config = dict(
    attn_scale=0.125,
    init_std_down=0.00323,
    beta2=0.95,
)
Each number is 128 + 24 x the weight over its row's rms, rounded and kept within 0 to 255. Layers, rows and columns count from 0. The size above them is the row's rms in percent of the matrix's.

# layer 3 MLP down (transposed), 1344x448, rms 0.107, rows 194-253, columns 168-223
size [ 95  96  98 108  93  92 102 102  97  98  96  97  91 110 108  95  91  97 104  90  96 102  95  99  98  97 115 106 105 109 102  91 102  95  96 106 101  98 102 113  99 104  89 126  93  94  97 101 104  94  96  93 106  90 101 109 101 100 105  91]
[[ 88 182 102 101 140 113  86  94 177  98 110 128 137 132 126  92  86 130 119 123 129 107 127 117 121 153 116 130 148 121 125  99 133 156 143 106 120 123 117 132 156 137 110 126 132 125 114 158 113 133 138 131  93 126 133 169]
 [ 79 143 116 152 102 109 142 153 118 127 104 171 141 187 122 161 161 136 178 138  98 101 130 122 122 154 153  95 108 157 123 126 130 161 110  73 101 156 137 119  85 112 140 138 145 112 113 152 125 170 125 151 135  96 133 106]
 [152 136 156  91 153 136 140 137  97 167 111  77 147 133 137  88 169 125 125  94 106 130 114 119 143 130 100 124 161 156 140 160 151 130 150 143 154 103  91  93 154 155 109 136 146 157 145 143 104 132 108 176 160 126 151 136]
 [164 150 156 107 133 115 152 108 136  99 143 118 142  80 126 150 178 140  92 152 145 179 125 120 104 144 166 111 122 133  80 119 162 145 171 139 102 122 135 111 103 125 150 141 116 169 123  93 140 141  98 142 156 134 122 158]
 [133 126 142 107 176 157 101 127 127 133 123 104 126 123 140 148 128 102 124 169 103 173 150 129 109  83 118 150 155 155 121  93 130 167 141  91 123 115 132 139 128  98 122 136 100  99 110  89 119 164 109  84  80 119 178 125]
 [170 143 148 139 104 104 133 175 130 146 121 121 123 179 141 106 170 128 143 126 158 135 146 132 132 135 148 111  81  87 133  81 121 145  97 120 159 139  90 105 103 132 151 127 143 153 153 170 130 109 105 154 134 125 114 126]
 [109 147 140 119 129 147 149 125 127 113  98 174 126 118 119  82 110 113 125 118 156 171 133 180 127 113 122 172 107 101 143 131 130 106 134 118  74 180 153 120 121 134  91 150 125 137 151 113 103 127 118 124 105 170 134 104]
 [113 118 150 173 122 122 131 125 130 141 135 130 162 125 138 181 175 109 164 137 154 119 115 155 200  98 160 134 101 112 118 107 133 136 180 161 145 102 123  91 110 136 124 163 108 144 165 131 136 101 178  95 186  82 167 154]
 [123 101 126 147 152 117 114 137 107 161  91 119 139 143 125 135 116 117 102 137 164 120  99 115 176 148  75 137 135 157 131 141 118 139 145 175 154 118 111 175  84 113 113 101 133 105 120 133 165 120 127 103 129 102 132 120]
 [123 124  76 119 102 161 132  89 143 114  78 162  73 133 145 126 139 162 105 136 177 168 153 155 104 133 103 125  80 135 133 147 114 163 143 119 120 117 169  93 131 121 122 159  91  96  94 193 118  96 141 148 113  99 125 103]
 [154 135 106 127 120 113 122 151 186 118 142 176 159 176 110 103 122 157 112 135 114 116 106 132 138 118 145 110 117 123 128 142 130 128 134 134 130 153 135 136 116 132 119 109 145 126 133 149 105  89 143 108 136 116 150 112]
 [112  98 105 110 127 136 154 128  82 158 100 152 131 119 149 174 119 132  80 166 137 176 121 120 158  79 141 110 117 151 157 145 142 152  96 142 117 106 126 151 107 120  96 169 135 140 108 128 127 123 139 108 112 136 114 125]
 [117  88 158  88 115 116 124  92 131 161 151 122 131 145  98 152 115 114 152 141 155 148 120 136 156 171 144 103 112 146 104 112 143 127 173 142 112 116 132 167  78 102  74 105 143 152 186  90 139 153 151 150 144 119 122 109]
 [106 142  86 142 117 103  89 148 126 139 148 138 143 120 107  91 157 130 120 155 186  92 134 105  98 138 108 131 117  93 102 134 183 110  60  91 170 171 150 109 167 123 132 122  98  77 104 120  93 123 127 123 111 127 122 114]
 [122 151  74 121 116 164 113 137 117 101 111 112 126 118 125 139 161 132 110  84 120 116 112 118 149 120 159 142 178 158 127 149 169  85 168  98 150 119  93 147 117 146 162 136 104 136  83 164 132 135 129 130 112  88 163 115]
 [134 149 124 147 103 110 125 118 142 101 135 133 113 167 158 105 179 100 114 136 125 123 153 127 130 191 152 122 131 156 130 164 157  96 109 169  96 135 139 101 121  84 140 118 138 144 150 126 129  98 103 152 118 142 146 152]
 [152  91 124 141 132 128 113 124 190 115 146 135  79 141 123  96 124  96 101  97 125  99 122 153 162 117 123 120 126 142 107 126 140 121 130 129 134 163  99 112 158 131 136 139 149 128 127 187 108 136 127 149 107 140 162 144]
 [136 151  90 150 124 184 110 111 139 113 118  91 100 163 103 127  77 100 148 155 125 149 123 139 136 103 132 120 107 128 159 107 147 149 120 161 165 132 151 142  99 116 101 100 110  81 123 141 119 131 124 135  85 158  92 114]
 [ 86 122  84 116 123 129 159 115 130  98 170 147 130 114 119 112 121 147 129 173 140 155 110 168 119 130 146 111  96  86 112 128 127 135 135 128 127 118 134 196 129 129 129 131  77 150 139 149 114 142 138 127 128 119 154 100]
 [113  65 125 133  74 130 140 140  86  70 142 150 132 129 186 118 159 143 141 128 164 106 114 128 129 132 137 126 109 119 102 118 168 125 126 141 135  76 145 127 117 108 104 131 137 160  95 105 156 130  91 125 110 140 144 131]
 [121 116 134 134 108 116 170 128 134 102 137 144 140 152 145 119  86 138 153 126 106 138  90 182 123  96 124  84 121 125 167 100 133 106 135 135 109 145 127 120 112 154 149 133 123 103 160 148 136  72 133 116 120 132 140 124]
 [ 95 145 139 144 115 129 114  85 131 125 134 129 153 158  76 141 169 125  99 152 149 110 140 101 159 169 108 112 131 115 129 121 122  81 114 114 133 101 156 137 131 113 151 125 177 112 103 111 133  95  96  81 134  98 141 125]
 [188 149 172 139 133 125 148 109 157 137 133 150  93 134 126 165 122 163  79 151 155 116 115  73  89 100 129 146 136 134 122 174  99 116 145 141 109 149  91 101 103 163  84 119 145 154 123 144 121 157 161 146 122 184 107  91]
 [109 141 125  99 134 125 119 145  90 108 109 116 111 129 114 106 102 140 129 124 115 142 126 129 125 139 130 131 183 114 109 149 126 154 145 102 111 133 107 170 127 128 152 126 161 109 176 121 147 178 125 145 149 104 186 148]
 [118 115 122 119 148 155 153 137 147 104 155 124 127 101 182  89 144 104 149  96 106 202 148 122 184 124 157 107 107 126 141  97 106 146 126  89 131 142 128 123 100 145 157 121 130 108 101 141 122 153 139 168  81 130 106 151]
 [135 152  78 153 172 137 124 134 122 122 100 123 113 157 111 132  92  97 118 119 147  99 155 151 104  98  98 109 146  94 166 120 126 129 122 115 152 117  93 164 146 141 111 139 170 114 147 104  85 146 157 123  82 153 128 132]
 [109 166  86  65 143 134 153 105 130 132 126  95 157 100 118 168 156 114 124 143  90 131 117 120 104 115 112 142 175  83 118  96  77 145 132 102 131  92 125 128 101 152 113 108 107 126 146 136 127 126 117 148 138 105  96 148]
 [127 146  99 110 160 110 122  93 116 145 125 101 107 147 173  99 115 134 131 160 143 142  73 128 136 160 114 145 114 134 148 104 143 100 158  84 123 113 170 118 171  72 122 110 154 113 143 144  74 147 114 143 145 118 118 138]
 [120 125 112 110 115 122 158 127 160 144 125 151  90 153 114 123 131 107 136 103  94 147 152 126  81 130 102 136 175 110 120 124 109 153  96 110  69 117 135  92 133 143  94 156 105 123 146 129 119 128 122 103 119 120 116 166]
 [133  89  63 117 149 115  98 111 112 121 166 113 147 188 168 145  75 156  92 164 157 142 130  73 119 142 115 142 108 137 101 149 127 131 142  90 116 136 126  97 158 118 132 169 146 114 185  88 133 137 177 148 143 107 131 153]
 [109  69 137 109  94 146 141 118 124 131 130 141 156  88 103 131 158 159  84 114 135 121 135 150 153 127  98 122 150 141 117  62 150 136 180 154 126 131 109  85  97 183 132 113 114 162 124 152 120 118 113 131 131 156 138 149]
 [114 105 121 105 163 144 104 109 102 163 108 142 130 114 142  94 131 119 103 157 173 153 114 104  98 137 116 109 171 104 137 140 175 127 130 129 151 117 115 125 138 107 137 170  95 139 158 120 107 120 111 136  93 103 112 127]
 [123 165  91 154 123 165 167 139 156  70 163 112 140 122 177 126 127 132 129 161  87 107 132  90 146  78 109 120 139 138  95 108 122 121 109 135 122 147 109 128 145 106  93  77  84 107 154 115 139 151 146 130 109 143 114 164]
 [112 120 145 136 135 155 131 164 117 162 146  91 147 139 124 145 177 167 195 102 129 120 110  84 124 143 129 128  97 123 131 159 125 129 124 130 127 107 131 118  99 137 127 143 129 148 140 162  45 115 131 117 114 127 123 145]
 [143 152 114 129 144  97 107 115 156  95  94 119 106 108 134 108 128 122 143 125 129 167 115 142 132 120 149 127 114 116 125 143 107  84 167 123 106 119  76 125 121 136 106 141 215 148 106 105 129 119  76 154 141 139 137 133]
 [125 128 123 116 103 141 124 143 130 110 145 150 144 144 119 136 131 150 169 101 101 111 132 184 133 110 112 173 106 112 147 123 141 142 136 117 127 130 190 125 117  91 126 154 163 122 134 140 122 110 122 147 116 107 177 122]
 [116 121 123 133 119 128 127  89 106  90 134 100 102 110 175  90 108 101 151 116 110 157 136 138 104 141 109 138 115 115 131 194 131  98 112 162  97 119 150 133  99 129 153 121 128 114 105 139 135 140  96 150 157 175 158 118]
 [151 126  82 146 108 169 157 141 110 161 108 121  83 157 107 150  92 110 128 116 145 125 135 111 160  96 162  72 145 164 130 128 138 165 165 154  81 129 181 163  98 125 145 114 166 117 166 129 135 136 138 142 123 158 143 139]
 [110 158 148 133 126 155 107 111 128  96 147  93 128 133  74 139 114 127 148 135 147 162 186 111 130 111 144 119 163 175 126 146 137 105 139 140 168 131 162 111 129 175 110 139 118 119 135 110 141 159 103 104 144 108 105 139]
 [134 150 130  97 147 130 134 104 134  52 131 142 141 136 105 145 179 150 127  98 147 130 127 146 146 111 102 178 143 119 174 111 114 129 144 124 128  91 123 155  86 169  96 111 137 112  91 103 158 116 128 146 107 152 128 143]
 [166 124 125 151 163 129 132 122 107 134 141  80 104 135 102 191 125  77 115 135 114 111 103 129 152 113 124 150 124 137 106 136 151 147  99 182 168 143 110 165  91 150 120 145 146 151 182 134 118 117 193 175 138 124 111 134]
 [142  86 141 137 100 164 158  95 141 141  98 111 116 124 130  98  87 110 153 120 118 103 109 143 137 136 162 107 106 157 177 114 142 106 137 128 102 190 113 115 110 121 128  93 130 138 126 107 103 110 143 130 132 143 157 120]
 [ 94 153 132 131 131 124 162 123 118 120  72 129 142 138 103 164  71 120 138 131 129 142 140 181 112 118 149  95  99 142 145 111 169 117 125 107 126 153 150 139 109  85 113 103 167 145 126  81 181 138  87 146  86 123 140 145]
 [162 171 119 108  80 159  95 105 127 101 142  91 165 142 109 112 120 105 139 127 172 108 111 147 121 124 118 135 158 149 122  97  75 131 125 111 113 127 143 155 118  92 130 152 105  94 129 125 109 128  98 128 149 148 117 155]
 [149 104 163 105 129 129 126 179 122 102 165 124 166 143 105 102 111 143 142 128 125 139  93  99 140 130  91 152 131 127 149  71  60 126 122 120 126 112 130 135 123 121 138 164 131 155 110  78 105 108 143 124 128 112 126 118]
 [158 130 112 133 127 100 187 119  86  94 135 125 130 132 139 113 110 138 147 125 134 147 130 142 138 123 147 155 108 145 115 163 107 145 147 123 130 135 124 129 106 102 141 131 107 117 171 115 147  90 113 151 113 132 134 110]
 [100 108 119 159 160 142 151 160 149 100 136 152 161 113 100 101 142 132 165 145 125 128 157 132 129 111 128 118 124 164 134  90 133 122 144 132 151 150 147 148  91 134 137 115 135 148 124 115 122 136 112 169 143 148 139 114]
 [ 81 114 115 145 138  98  91 165 179 142 126 124 142 145 134 112  81 116  95  88 131 127 106  97 120 184 146 135 123 105 127 114 140 153 140 151 142 175 110 160 130  98 127 147 109 102 102 115 118 114 115 162 118 113 106 119]
 [129 108 110 135 133 137  56 142 107 136 133 137 128 154 107  96 118 108 148 113 114 110 112  74 108 108 150 182  62  72 128 155 140 123  94 143 130 125 118 101 173 148 105 132 188 160 116 167 178 109  72 112 130 166 133 149]
 [149 134 161 142 118 148  91 166  99 115  82 142 121 153 168 139 162 112 122 121 138 125 150 157 136 138 106  91 118 134 128 134  99 132  93 121 100 120 122 160  63 139 132 110 119 149 124 137 147 147 135 119 116 114 106  87]
 [158 129 118 140 131 135 100 122  84  97 149 101 156  93 122 175 119 182 132 132 141 146  93 107 139 137 155 105 167 123  97 124  87 143 144 125 110 138 139 129  82 133 142  98 102 136 159 115 126 143  98 129 104 136 166  84]
 [ 86 110 128 132 126 117 113 155 114 150 112 143  92 105 105 167 102 114 158  98 162 120 113 132 141 155 119 150 100 150 132  98 138 169 146 155  79 121 148 127 114  98 179 146 109 105  99 122 139  94  95  96  86 150 149 106]
 [151 141 136  94 146 108 135 148 131 142 132 150 160 129 106 118 111  85 114 115 130 125 117 152 137 136 147 148 141 139 103  86 119 153  89  65 163 114  73 154 124 106  85 163 172  98 139 138 143 106 138 170 156 117 164 165]
 [139 124 119 103 145 151 166 131 106 134 125 100  91 114 120 127 105 113 140 108 179 125 170 150 147 113 129 170 124  92 135 130  83 121 130 151 136 137 106  85 107 126 158 144 125 152 112 126 147 108  79  99 117  93 177 120]
 [133 112 132  97 158  99 115 130  90 117 127 115 113 109 110 151 137  94 130 135 139  89 160 128 169 118 166 102 136 116 117 119 150  97 132 102 118 118 104 132 151 113 138 149  93 127 128 122 116 121  88 125 153  81 114 140]
 [164  90 138 132 129 127 112 155 155 111 129 135 100 150 143 139 207 116 144 183 140  98 123 170 136 120 147 144 131 138 136  83 113 138 122 118 179 154 129 104 104 152  92 130 144 164 171 181 144 118 116 104 118  91 114 124]
 [129 123 140 169 117 143 136 125  95 130 112 159 127 135 110 120  79 104 136 102 136 118 123 121 135 109 111 164 109 142 172 118 155 179  87 138 100 158 135 128 126 131 133 152 138 128 141 106 181 119 114 151 157 148 116 105]
 [120 144 169 140 105 156  90  97 173 143 126  92 119 129 108 158 125  84 114 159 119 157  93 123 114 137 124 175 147  69  78 149 130  96 137  87 116 152 131 123 155 163 130 175 138 147  99 180 122 153 121  93 123  76 142 129]
 [ 82 164 132 129 112 110 102 117  90 103 138  79 133 171  92 153 144 129 150 128 131 154 127 126 152 133  76 112 119 108 121 123 161 112 139 136 152 101 141 113 125 142 138 131  95 151 106 139 102 119 106 153 143 105 148  92]
 [113 127 138 121 123 156 119 128 146 140 117  96  92 115 172 157 115 144 115 114 147 136 142 121 112 125  97  99 148 113 162 157 106 115 120 185 105 128 106 149 102 138 114 108 156 130 129 114 136 155 159 143 100 165 154 105]]
# layer 3 MLP up, 1344x448, rms 0.11, rows 195-254, columns 168-223
size [103 104 106  90  93  94 111  94  91  96  91  93 114 117  93  90  92 106  82  95 108 100 109  94  95 115 101 104 115 103  92 102 100  96 100  98 104  98 111  98 101  94 132  98  99  91 100 100  95  97  90 108  88 106 100  98  97  95  96 105]
[[139 114 147 104  95  83 113 151 139 118 167 128 147 102 130  97 121 109 129 121 183 120 103 134 134  94 116 157 161  96 143 118 112 129  98 112 128 116  77 111 182 120 148 176 138 117 157  71 105 128 173 119 173 134  94  64]
 [128 178 118 125 108 110 114 129 148 124 130 130 128 139 114 154 124 132  97 139  80 110 159  93 122 117 116 144 129 184  92  79 159 120 148 119 128  80 149 112 157 163 124 159  85 168 117 133 131 107 126  98  96 104  86 150]
 [122 105 151  94 147 127 144 126 138 110  93  66 164 148 164 118 152 127 121 160 143 117  79 141 109  83 107 117 135 150 133 113 134 166  95 138  55  93 120 116 136 139 169 144 151 140 169 158 133  71 106 119 177 162 119 166]
 [128 144 154 145 167 151 143 125 119 135 154 113 106 117 145 129 110 118 151 148  98 140  98 144 124 106 116 131 116 152 112  97  78 133 158 120 113 146 148 147 159 102 121 134 118 109 136 109  99 153 138 142 148 126  93 132]
 [149 135 163 113 117 152 175 119 132 115 140 131 126 138 156 137 113 119 148 126 116 143 130  85 142 131 141 198 125 132 123 100  81 115 117 123 154 144 144 141 136 146 121 120 176 118 131 141 130  91 136 118 127 102 151 149]
 [141 134 112 184 123 127  87 134 129 133 144 101 109 102 105 123 141 100 127 113 164 143 153  58 132 165 116 129 143 124 136 108 104  88 106 147 143 150 107 101 129 128 121 128 147 166  79 125 111 111 125 164 140 121 112 136]
 [142 146 119 137 114 159  95 110 149 139 142 147 143 105  99  94 128 174 112 122 133 128  87 117 139  89  91 155 128  95 139 120 165 141  98 153 160 140 122 123 170 115 103 134 117  96 115 131  83 118 138 197 150 121 114 119]
 [130 135 142 131 117 110  74 127 117 115 132 126 150 140 162 112 107 141  65 115 134 131 112 100 109 100 106 122  99 115  89  98 191 114  97 136 130 103 127 104 109 155  79 153 145 129 115 111 169 125 125 120  85  91  38 105]
 [126 117 123 137  44 153 127  89 160  97 104 134 121 157 117 125  94 131 119 179 151 148 166 118 113 144 133 129 152 142 151 131 105 132 163 165 162 145 128 127 128 108 121 160 127 135 101 156 159 160 116 140 160 138 112 119]
 [111 101 159 147 120 140 118 161 135  96 148 164 118 165 134 134 133 171 140 166 145 161 101 140 162 115 115 106  97 101 130 143 177 102 163 109 147 131 132 112 120 115 139 116 143 164 125 111 103 106 154 116 130 142 107 132]
 [ 93 145 147 156 131 107 124 163 104 109 124 141  99 139 108 112 155 107 114 120 149 149 131  58 156 145 162 165 100 104 124 112 147 148 140 104 137 141  91 130 156  94 139 129 140 157 178 188  99 140 117 121 116 104 108 152]
 [166 111 148 109 103  81 155 137 146 134 169 150 139 113 130 113  87 130  88 119 129 138 128 131 128 112  84 117 136 142 112 103  83 105 153 145 182 167 106 106 132  79 119 115 172 149 138 141 139 158 161 156 127 140 133  99]
 [154  73 123 167 121 140 126 169 106 148 115  90 143 114 141 124 103 143 184  82  78 163 143 156 110 127 128 139 119 119 106 154 135 136  99 107 127 174 118 120 110 162  99 175 116 137 130 131 139 134 128 131 100 159 121 105]
 [156 138 136 147 173 102 163 105 120 156 101 105 158 104 123  96 168 122 151  93 111 109 113 156 152 102 116 131 161  63 108 109 137 101  84 104 147 149 119 164 129  76 140 153 125 134 129 181 115 172 173 112 109 125  72 125]
 [134 123 140  91  90  97 146 150 133 170 119 165  92 118 132 143 141 109  84 135 105 168 116 128  90 132 184 117  85  84 100 133 115 138 143 116  75 129 144 103 121 136 160 135 134 167 129 134  93 114 151 172 127 135 126 133]
 [ 99 148 137 135 123 114  81 184 101 115 113 162 154 190 161 138 124 105 102  86 144 124 134  77 142 139 125 111 103 138 176 120 134 124 113 121 129 120 139 149 118  97 103 109 112 107 114 118 143 129 135  98 134 158 101 124]
 [110 119 135 178 152 115 150 105 125 108 118 143  88 113  94 108  97 136 131 119 115 137 115 129 146 181 112 151 137 132 164 127  86 101 120 106 127  94 112 111 135 174 129 128 146 101 143 149 142 137 106 122 104 171 147 172]
 [168  97 112 160 127 119 164 162 141 165 129 170  99  93 156 123  90 148 133 148 137 120 186 109  81 143 175 144 123  96 141 110 151 120 155 129 127 133 109 151 151 131 152 142 127 124 139 103 119 129 157 148 133 139  99 131]
 [ 97  59 160 136 129 144 104 108 103 142 142  93 130 111 121 148 143 111 146 131  97 143 104 105 113 134 133 120 148 140 119 133 153 153 126  85 117 142 152 125 106 154  93 160 131  76 148 120 115  92 126 182 127 112 136 164]
 [113 121 105 129 166 138 125 144 117 177  99 149 161 132  98 128 101 153 130 154 104 162 129  93 110 131 140  87 102 105 153 136 124 104 139 132 126 151 143 101 177 139 107 150 109  94 116 175 103  85 169 106 114 135  74 139]
 [166  50 123  93 113  90 161  86 177 145 138 114 151 129 125 146 130 103 144 117  98 167 118 118 140 138 143 116 136 108 144 110 133  95 147 148 118 128 151 113  88 111  97  97  86 105 104 126 131 142 114 123 154 148 122 133]
 [162  94 132 106 133 113 142 162 156 152 152 111 121 147 133 131  98 105  81 116  82 122 143 125 106  82 109 110  86 116 142 132  93 107 115 109 119 137 158 116 133 149 142 135 195 151 138 163 130 121 143 105  81 129  88 170]
 [153 169 133 130 107 108  89 155  88 152 140 146 141 167 145  99 152 135 139 112 122 130 102  86 106 121 156 165  95 108 118 127 100 137 143 130 172 164 107 150 128 163 137 121 148 139 128 113 109  80 152 153 121 114 158 113]
 [113 115 144 130 129 116 142 100  98 167 100 162  83 126 121 147 113 127 144 102 125 121 123 100 103 124 138 136 129 102 151 100 117 136 112 106 180 111 146 118 103 104 160  93 126 123 112 103 125 115 109 170 116 123 122  79]
 [186 115 109  83 146 132 154 129 151 126 112 119 136 123 130 121 160 135 116  99 124 110 140 126 119 113 111 153 162 144 163 124 142 105 127 164 101 140 162 115  96 110 139  82 132 125 171 118 140 147 153 138 106 121 130  90]
 [167 114 161  95  98  74 134 118 141  74  61 122 126 123 111 166 143  94 112  85  73 114 150  97 136 114 165  92 121 135 106 131 141 118 121 135 136 150 137  87 136 121 140 145 112 121 120 130  90 132 137 113 124 125 142 153]
 [145 144 136 114 160 118 106 172 127 115 138 140  86 160 151 123 129 131 143 132 149 158  73 155 166 125 112 157 126 119 153 130 110  99 120  90 182 106 149 158 148 103  82 141  95 138 124 154  95 151 118 140 146 123 105 138]
 [ 84 119 136 140 109 154 129 122 109 102 138 130 146 187 140 169 120  89 142  72 146 114 140 131 102  88 131 122  78 125 164 124  98 102  74 139  94 123 108 148 148  83 142 104 132 140 135 127 110 107 124 111 164 129 139 149]
 [ 83  63 100 128 147 118 138 121 184 152 131 145 114 134 121 126  89 104 102 147 133 119 123 158 131 112 131 117 126 121 111 130 113 151 109 140 114  62 139  91 123 146 107 151 163  99 115 114 139 122 133 105 163  98 109 133]
 [168  87 108 106 135 174  69 137  99 135 139 128 122 160 107 141 122 130  96 117 107 132 175 132 131 103 130 179 128 128 145 125 149 154 135 106 148 149 176 104 147  92 105 149 110 139 125 161 127 115 113 119 111 129 110 130]
 [104  95  96 180 145 105 169  98 187 132 161 138 155 127 134 165 145 117 101 145  88 123 110 145  97  68 145 117 138  80 173 144 145 155 134 151 179 120 133 162 120 166 108 114 121 114  82 119 124 150 107 165 136 122 113 122]
 [138 137  66  85 131 124 186 118 112 119 140 115 152  99 138 117 120 112 118 103 120 129 106  85  71  97 119  89 137 165 168 108 162  92  70 154 150 156 124 111 145 153 118  94 129 142  98 129 125 140 134 156  90 175 117 122]
 [134 135  79 135 130 114 108 144 126 124 167 149 140 110 108 132  87 140 148 136 122 139 136 133 128 121 122 155  72 153  88 121  93 128 129 115 146 162 128 118  97  76 102 113 124 103 170 163  74 163  90 126 123 119 127 115]
 [181 143 159 117 121 123 116  95 123 122 131 173 150 140  78 123 143 114 114 103 118 117 137 157 147 158 127 166 146 140 117 164 123 100 114 171 122 105  89 121 125 114 122 107 140 126 156 128 142  94 121 131 123 104 106  96]
 [ 97 148 148 150 119 120  94 125 127 107 120 150 151  89 129 131 129 145  98 150 139 133 119 125 122  64 107 171 119 164 137 134 140 134 110 141 120 115 129 112 148 128 123 187 130 125 150 121 146 121 104 100 136 114 117 120]
 [121 140 150 137 126 121 176 139 188  63 156 132 166 115 115 197 132 147 123 109 128 145 152 107 119 133 119 115 109 142 117 136 142 119  99 167 118 144 154  90 108 157 133 143  86 130 172 161 140 134  70  92 149 129 135 132]
 [135 126 118 115 105 114  78 138 136 113 150 130 164 146 151 117 105 110 109 136 126 121 154 149 131 121 109 129  93 128 176 108  99 131  90 150 178 167 119  92 138 159 156 128  94 143 132 132  99 149 166 161 124 107 134 163]
 [140 104  73 141 119 145 116 127 131  89 134 158 119 129 135 112 137 125 122  96 111 104 120 120  91 138 116 127 154 124 104 138 139 157 122 127 167  67  81 138  96  95 137 144 159 139 110 143  63 136 105 141 139 117 126 122]
 [114 139  86 128 118 103 133 102 162  94 142 118 130 100 167 146 124 130 127  99 176 113  95 150 192 156 109 115 145 128 147  91 100 147 130 120 172 107 121 131 145 122 107 102 108 106 117 169  94 111 129 161 103 129 117 150]
 [127 131 179 156 131 146 136 148 126 132 112 105 161 118 141 128  99 133 121 131 118 113 142 108 111  92 127 160 132  98  96 125 139 123 176 129 106  75 173 145 172 100  83 125 124 159 115 115 209 108 154 115 110 127 113 143]
 [122 128 146 133 103 108 112 132 155 131 127 131 122 131 141 154 141 130 148  84 153 110 163 110  79 157 105 190 127 118 134 128 127  88 150 135 124  82 134  87 129 131 120 115 155 128 108  96 130 136 111 141 106 138 162 144]
 [110  63 116 170 127 117 115 148 128 115 131 117 159  84 185  96  92 107  83 109 111 140 161 141 144 136 133  84 133 121 102 105 121 163  92 126 141 175 112 144 127 143 108 125 153 117 140 118 159 157 158 111 176 146  89 127]
 [113 134 126 157  88 123 124 137 137 117 109 154 158 147 143 156 153 148 124 138 147  94 134 130 105 111 124 123 124 127 115  84 101 116 106 141 121 179 152 116 135 110 134 164 136 107 110 157 119 137 149 130 154 122  93 133]
 [152 110 126 105 117 168 151 146 113 135 126 119 161 142 140 151 100 142 115 123  99 184 147 115 141 119  93 173  98 115 154 128  95 108 113  86 102 173 145 111  94 105 122 161 127 135 145 113 131 106 131 148 100 146 104 129]
 [104 140  76 171 107 159 148 150 154 145 137 140 129 140 120 121 120 130 124 140 118 138 123 155 113 129 177 127 161  91 139 162 111 143 112 104 124 128 137 179 134 154  92 141 146 114 136 143 136 123 123 128 112 156 121  89]
 [110 111 136 113 147  97 121 116  97 208 107 185 155 107 143 106 119 152 143  75 128 142 117 122 104 111 134 151 116 182 126 122  80 115 131 137 143 134 102 149 141 158 132 144 131 181 128 136  84 126 143 171 130 164 131 122]
 [170 134 101  82 132 137 129 125 163 130 159 124 150 112  93 139 144 128 159 104 104 103 108 119  89  90 112 167 150 124 119 145 129 126 125  99 167 178 127 112 164 137 140 169  90  94 153 123 120 130 135 111 132  90  78 141]
 [ 96 123 133 127 154 159 142 117 158 157 144 118 148 139 109 163 124 128 118 124 105 119  62  95  93 131 127 150 158 131 122  95 128 170  70 149 139 151 110 111 114 104 142 112 131 137 139 133 121 139 133 127 136 160 114 112]
 [179 137 157 125 134 150 130 107 132 100 128 160 116 128 142 141 122 120 127 110 133 139 154 100 123 124 133 105 110  59  82 120 100 124 136 135  94 105 167 130 148 131 136 177 142 105 166 147 116 144 143 117 161 133  81 118]
 [147 142  77 127 103 114  89 143  97 104 125 125 148  85 176 128  75 143 158 128 137 151 164 115 114 119 141  95 111 142  80 125 107 162 124 124 135 108 115 135  76 117 116 125 131 126 180 146 105 107 123 100 125 191 122 129]
 [152 131 187 158 145 154 157 124 152 188 130 134 150 141 151 116 110 113 118 162  66 114 148 112 168 129 140 108 138 133 123 153  84  99 122 148 111 130 130 135 145  92 133 103 112  77 124 149 148 101 130 115 141 108 113 170]
 [ 99 112 147  74 116  82 101 130  91 113 156  85 146 175 126 100 106 120 114  72 120  69  94 115 154 130 107 143  78  89  74 104 152 135 134 124 139 128  87 118 162  70 146 138 115 143 138 131 104 137 129 120 153 143 119 164]
 [188  71 111 138  90 147 123 175 148 178 124  90 102 145 113  95 144  97 138 109 134 144 119 147 125 112 130 185 110 126 121 147  81  99 136 103 104 163 113 165 149 133 152 123  87 163 112 118 152  92 123 141 114 146 113 112]
 [149 113 144 136 105 140 155 126 158 119 113 133 169 106 159 105 125  88  52 107 137 142 106 131 150 146 108 134 104 141 136 104 133 114 133 119 140 181 126 104 111 109 100 126 139 123 103 132 130  73 147 159 101 159 111 113]
 [162 116  69 139 158 105 110  99 106 148 147 163  86 121  82 106  91 110 134 141 122 111 145 163 112 174 126 129 133 165 174 113 106  86 108 137  97 162 110  77 149 130 107 149 111 104  97 120 123 123 126 155 138 129 124 152]
 [137 123 113 142 158 124 139 129 141 140 166 144 127 111 128 123 154 139 108 101  91 120 172 132 119 156 103 164 104 161  93 105 106 168 130 147  76 112 137 148 163 142 130 162 141 163 114 164 138 108 113 175 163 161 130 157]
 [149 110 103 125 145 134 140 115 137 137 114 159 137 138 138 169  85 159 148 167 195 156 140 160 106 156 132 110 155 135 105 127 115 170 124 143 119 138  80  59 129 105 150 157 121  84 133 121 104 117 150 107 154 142 122 164]
 [153 125 161  91 177 180 145 148 109  92 123 115 140 120 192 142  78  71 111 129 139  90 110 131 122 129 127 151 138 132 129 105 132 115 123 140 106 133 118 136 118 113 125 114 193 142  99 126 143 105 110 137 117 166 104 142]
 [163 121 115 122 132 113 135 153 127 138 122 132 151 117 168 136 114 106  67 169 138 153 119 132 128 111 128 134 108 107 152 121 145 106  86 122 144 126 113 152 160 132 139 151 154 119  76 151 132 125 149 127  90 122 128 132]
 [196 107 129 123 110 119 145 123  96 122  96 149 128 111 132 141  79 130 201 100 150 140 128 170 113 144 104 121 108 118 143 128 139 148  81 123  86  89 131 155 152 102 145  77 166  99 147 140 107 157 152 114 100 103 166 114]]